config = dict(
    n_layer=15,
    d_model=448,
    n_head=7,
    n_kv_head=7,
    head_dim=64,
    d_mlp=1024,
    vocab_size=2048,
    activation='geglu',
    norm='rmsnorm',
    norm_place='peri',
    norm_eps=1e-05,
    positions='rope',
    rope_base=10000.0,
    rope_fraction=1.0,
    qk_norm=False,
    attn_scale=0.125,
    bias='none',
    tie_embeddings=True,
    parallel_block=False,
    extras=['capped logits'],
    init='orth',
    init_std_qkv=0.0294,
    init_std_o=0.00537,
    init_std_up=0.0294,
    init_std_down=0.00355,
    optimizer='adamw',
    lr=0.000843,
    beta1=0.95,
    beta2=0.98,
    weight_decay=0.15,
    lr_head=0.00766,
    grad_clip=2.0,
    warmup_steps=337,
    schedule='wsd',
    decay_fraction=0.649,
    decay_shape='linear',
    final_lr_fraction=0.1,
    batch_tokens=65536,
    seq_len=512,
    doc_mask=True,
    train_tokens=720100000,
    steps=10988,
    dataset='wikipedia_en',
)
Each number is 128 + 32 x the weight over its row's rms, rounded and kept within 0 to 255. Layers, rows and columns count from 0. Numbers have three digits each. The size before them is the row's rms in percent of the matrix's.

# gate: layer 7 MLP gate, 1024x448, rms 0.0409, rows 1002-1023, columns 128-191
# up: layer 7 MLP up, 1024x448, rms 0.0416, rows 1002-1023, columns 128-191
# down: layer 7 MLP down (transposed), 1024x448, rms 0.0392, rows 1002-1023, columns 128-191
gate1002 101:180171123170160132117139113161160118121126147167133136117140182075090125116117104158094107111135087100123178104165157122133138124123171143104106171090114137120071112125184147170116169112094159
up1002 103:130133155164084118114170141158126153108145179135160184099092093139160161064134195141176111124149145093185093173098164158106161138151134098149165186123081093145092111134196142138110140141112098
down1002 103:073140173114143112120154186119069189149100158131091130175104116129146159180119100164106123110131138098172156093152125072142188072141115127120098119178095113207144125089121100112102110161148078
gate1003 107:170171116114122077086170124140154123135176136179101164152125078138124141106148131119180116154174138131146192140121123147120129141123091135087186097112176116137130164156077127197077099166162166
up1003 102:155121179069093096104148168072152100125149128164099094125128114122059129105114128093096098168079138157027103116144169145174100072162125118141140155151153148100106082157120133092066156156114119
down1003 101:106130137167092107104127063083191100156161130145106073140124142127112142101198133150172139134122100164104111114160136150107148177166154218088140076151129094105131185099152148136135195152071085
gate1004 098:131114090060133141139127149167177119125121114130156091134149120145119114179145142135211120146121150120088097146128129130107113157151172150100155136163160101117103199135142174144128098141127162
up1004 105:138105119117140161114111125150143129114116133114096115097135126090162056104180169132107106095100144164126121121172109129106144140143147225060216114147123162118123135143094134115107158153108101
down1004 103:129112007106138151140086101137099146159122170100123081154107079098127074148086144138149176116095154096172117101119135150139128118078117131139105140144120184164116168064137161161170133127216077
gate1005 104:092104084113153198135114106124155091097193125149147125142137156128090106158055143096155068077065190096116136128122172111114118141146120148094048081126110124154177156143129121135079185061143137
up1005 105:189143125185153116172180157081123105176070110172147138087091110121099100183117074199181127140126115098117151106150163127143103065156087112151146139142166145097118126132160099093171133126149160
down1005 103:139126107161087106123136131170118124183146149161142107113133124175148129168124121118117151110149101117103104169102076112185042097158106130131154109115160087143114116130145097079117063073083152
gate1006 105:119167117157115187085166099063070117143146154120127165085162140134094090144100131137166056064107139122140168076112125107163100181101136135122116120147190173187072117070160094129121175131161139
up1006 109:165106104181191078181124082105106124169141137174146151135124109143101140174131157141060107164144128148117145103165093133096071186088082164141156147104145119137149113126201097157163107158161065
down1006 109:162108104059174085160155101132097149139139128079123143125137150132203157121132116141144143175075087130155208118152118150107112118139096193139155147097066141120091142115126110124089144191208108
gate1007 101:122128192159154134085135117107092136087119111121043088071115176160127198126103177120077133132075142138126210117101137117082123123132111144173143094157160140112186132186173126143080157104109145
up1007 101:166104155175062162073062104163164131136175139082135120155103172076146161139114160082082095099063119140108103150172133113164101103134097095125092127120162163124092114121072110080163121117098150
down1007 102:095136148106117155120095123074154107149076166099134143171142127118073097111096156093152103150167127184131162110168124119132165124137132100095126119122144127120106170102133101111097080109101090
gate1008 100:139146154200075144139107089143084089168156116114081125101148103133136111081144118148092149078149069173123142168070122104136107133114121094123096134127067113165091151149097108137122114075123134
up1008 092:166219145068119139162082134156123158163149096158119122091140115193168149133116132092145157114179096149142102157221132110109183105118069139139136149134145102102103153139165158109099118121118120
down1008 092:100120073128180155106165127160142095131107130093131069133156107059117086152154160115176139121150088122089183125092155141140072143125154164067118081134128081104117119138131120118076201081143102
gate1009 103:102125117132139086168168139130126124118162130093113084101117158069161150098155140103170144111091140151159126161078100117059105160085132136100100143174135165100158100128153171087118091084120174
up1009 097:154113125093129142149084107127088142107106120061110159143130177120136185150138090131112118131180155166167143118155176174155126069164121144169127110049133159152178077156148133107106113083103168
down1009 099:095158135141120132128173110084153154120153193168042084102119067087124123096104145109119154129050142152187077104144102165111095167125108151120169119054128129157114158159163142140155161104091122
gate1010 100:154149104149119149113194098121146166115119155181168122156163184161166095163131145133150050137102168130119150190156091105172142146144108187123134181175150136204140193199143075122104139076128109
up1010 101:124146149206095140132116112111120091081066165143144132114121135148130159148125155109069154175122145190083086185100145168085105083102163104130093095157096149127159162043139138152054119150142118
down1010 102:151134108126125112112116084169098016129178138147077169137103110163138098107127110027050197169136181160152126115113126158119107163073168126101119165142179099107125129138151159107139132134115113
gate1011 103:124089136154082121092106102122137107147150104158099127139097138177179141131115089168137112118119125121132162129108137209071119136101131079099160182101144100160155129203100113060054133065144165
up1011 100:119137129117140117127084132121166082180065123161148132093154056108120156085166149131155187149149150187095174100144143075094156081091140113101203161147125100111136142124123061158118119139178130
down1011 100:159201123165207097129170146145065098146126129121099200194133129110088153134132127204219129134144120122141152134133153125136142119100158090170080133107091096086069127117100103176107093150109098
gate1012 102:141124157168100112187154115146136112089144068174135167081178143123200136100153072148130144142071172118127169146078139119128125146135122150099147170143137132157099141129119157114126084096087182
up1012 107:115103107087143091150054113072063150134091085129108093118155107173153136077109101152116137169053076173097146135096102141136125153195130081124158131111156162150130091073153104117111116139191179
down1012 108:210166111072117056169151108110163150125106144147113091124135098132116168163150118101145150115119189128102088161128126190173117104141126095132119127152167098130171080104126088097113116122094146
gate1013 097:125097093115094123094140121144039136123109130063173123121105170158147138096128097114079089156153116141099143180178069147229174127119152146145088178105183132093164100080079086198118114097116134
up1013 095:173150116140127060152124128075139106179108137119176050125160140133109154086130146134142142144105087080112119200153089106151128116174138167152098161146159102156064138066093127091076107112110128
down1013 092:165059124108108143109099123126157149147153115194188118086155125064128101097113091096071113189135157192091119167128121151159149106125143153128133151117110176195113128127161093135094097100093110
gate1014 097:167111102116141165130156132129092174124165187169143151130104108134178188101072126097176148119131123121161124166067094109189147129132110125078158108104209116168131119170191137125161129148157143
up1014 099:073139111121138156127140083097143184118113118202149101123104123105136118112139114143146173171091114149137165188110149080129141140166132118072164103137149163112162128127150114168130104165101110
down1014 100:150122118190136065148093124136160119067162095169167123129132154119098121075130111158164116166141153141096068145112120093173107090177143104128112140128167153185161148174120131169125095138144145
gate1015 095:161155090110114137108174130162163123108131105107148119164159149154120104115129133091138114072079128127092126094115143116095078183104180115098113053146120086151087178137130174112148167179111167
up1015 102:086116137152126150106139069154169130109165111153133112162129109115144097153093168150127068141116175054132157093081055160104126174107143101119181094193156197138134101127219137115123135110148174
down1015 102:149131118108140154015141123121164112174151104111074108146192145118134105160107156125124130142121137059060089131124106144123141233124158084114153128159096138143119126160155103110131099178051126
gate1016 095:101117155095152129115178070144109195166088093151146111135064160173092138114155088152150069150101080061092146086103141115084155136101100151098130127147174113172132092141152143093161181082120115
up1016 103:079060117146134132089148154147157136140126135111093149122121097165122125096140091144169089190134147129174123106122158104163128119193156117188104140123167118142060108102123111109163103074146098
down1016 105:049095162132147067115111169077187148119147104102121125142135165192161184082158123162166103169147209142136201120153168118167160131143157036155103116163155071114197130090099115172094132098146155
gate1017 102:087162104154162128134080078099088074142096065109127148145078091172105110154170135118093099156148144178134158187134122081152086142159132148099117151107101121126072125201138143099082126150098154
up1017 094:123097159116144152118165159142141129166123138090136131161105062134151183087199156171091144096170150142129045187144095090102127168095129095159138114141097193075121077160202113156096106147146139
down1017 095:123100120111116137136144174154127165108185105094130135098188170123071106154072108128150179168045127044081157077098140117150114115128166102101086189088122136185144132093133053102144086200155193
gate1018 104:168174110080119184113079137130165202113099105106108154102154104126109140152133170095134087101196103150146153097147141115123106111136166112154078118085142140136148143163137108115125127106116147
up1018 099:117080155163179104169122083158119128204140135137142050143195129141109161139057078093182164154146177090116114153140064144117110074081153160095107133182168101147129151091068156111142136079146152
down1018 099:125140157118126136169117130139146219138120129064084107141132088117110148183191111175151087112163130165135179085132144078181110153107087151094174130109161149117142077116154082155139138161113084
gate1019 105:082144122093154137123124151053134109111133155104116161113144168132060141146079104122112132139170176077119082072173097034094054117171185132146147168144126108120101147132200156159096158125102154
up1019 102:118163119103126097144127138157134140138184117119109136129169172102135169103145112141070152136142127120086135108119200142070099089103146137136140124135109066119149095094127068122076098141156114
down1019 102:174126098127131160119098084068158112163050136109102079147193058146135154100092145132131160126149136112078151131182164164111096132091162160200169091154112158114135049059095124184086144162131089
gate1020 103:116099155151125105194081137159126113126160130125129137076145133175145154130146143130105138105124088157095144132167097115164091079106066159137161102136116137139174120137141105129103146103144167
up1020 101:108125116150076110183113084150065144149125106135127061108182119091151105139093155153103080135112105200073108092116091123152142175110165136096166167127081116138061105134136107090061109111119150
down1020 100:083046093120162151155088119126096163095132074112148108118154112164124116135133093134122085128142186132079111086171134100148165094204192153132166116168087116096072192102115123182189141141096146
gate1021 101:103081139118137105145189137149125116122069102151151129112107150172198117121149125134135109140123180119064195082151112175125155089153152185134084105131103107128138176105142145081151223132122182
up1021 095:138099116106147126128129121070181122066110144155105179134105105166140139070119130162138090175164165171139133137142080128126147104074165138147144131127193086147107165174181182126172093163135160
down1021 097:123114117093144140149138095154205119141169137111153125156088151079071132138174111132156079123111181081057103085161101140149073079122207121122138105101140111144117105124104103154124123099060120
gate1022 098:099100151078113123149110190101086044088128112110106128155082130080099161073157153097184136124171091135092106168096200163159089183112129110091118085110107162152102154161165154190067121152117154
up1022 093:128128106114108125153155166109151114142139097171159154117164118144095109150101111174176154169098116112087126181097216184185080084133178138123139060116119124128115165154034104096068128099157128
down1022 096:110157075104147125109131129147114135164171120091101126124128164089092098123097161103173092135166148112147119143149073177089117159091113101148115130150149089100087075171232139106144107139123134
gate1023 100:100114135108149108111106101152106102124172088123109089102118198107093176071139106110148130148115120146100133160082134079143098147184116101107110123132150161127134182141149169164140118111159167
up1023 098:116117130163106188122111170159128181141095152163133054124078100146166132076080121108157091119140101114193110145138166116172192156220134107151166117162140217104120127108075060122124142085121132
down1023 100:091092131120169111127117063103124197140175122074074067104166127115090108134172108104100107163038123146149141077129133161145130138122095138136092145111133142127134143063158107181144123133119187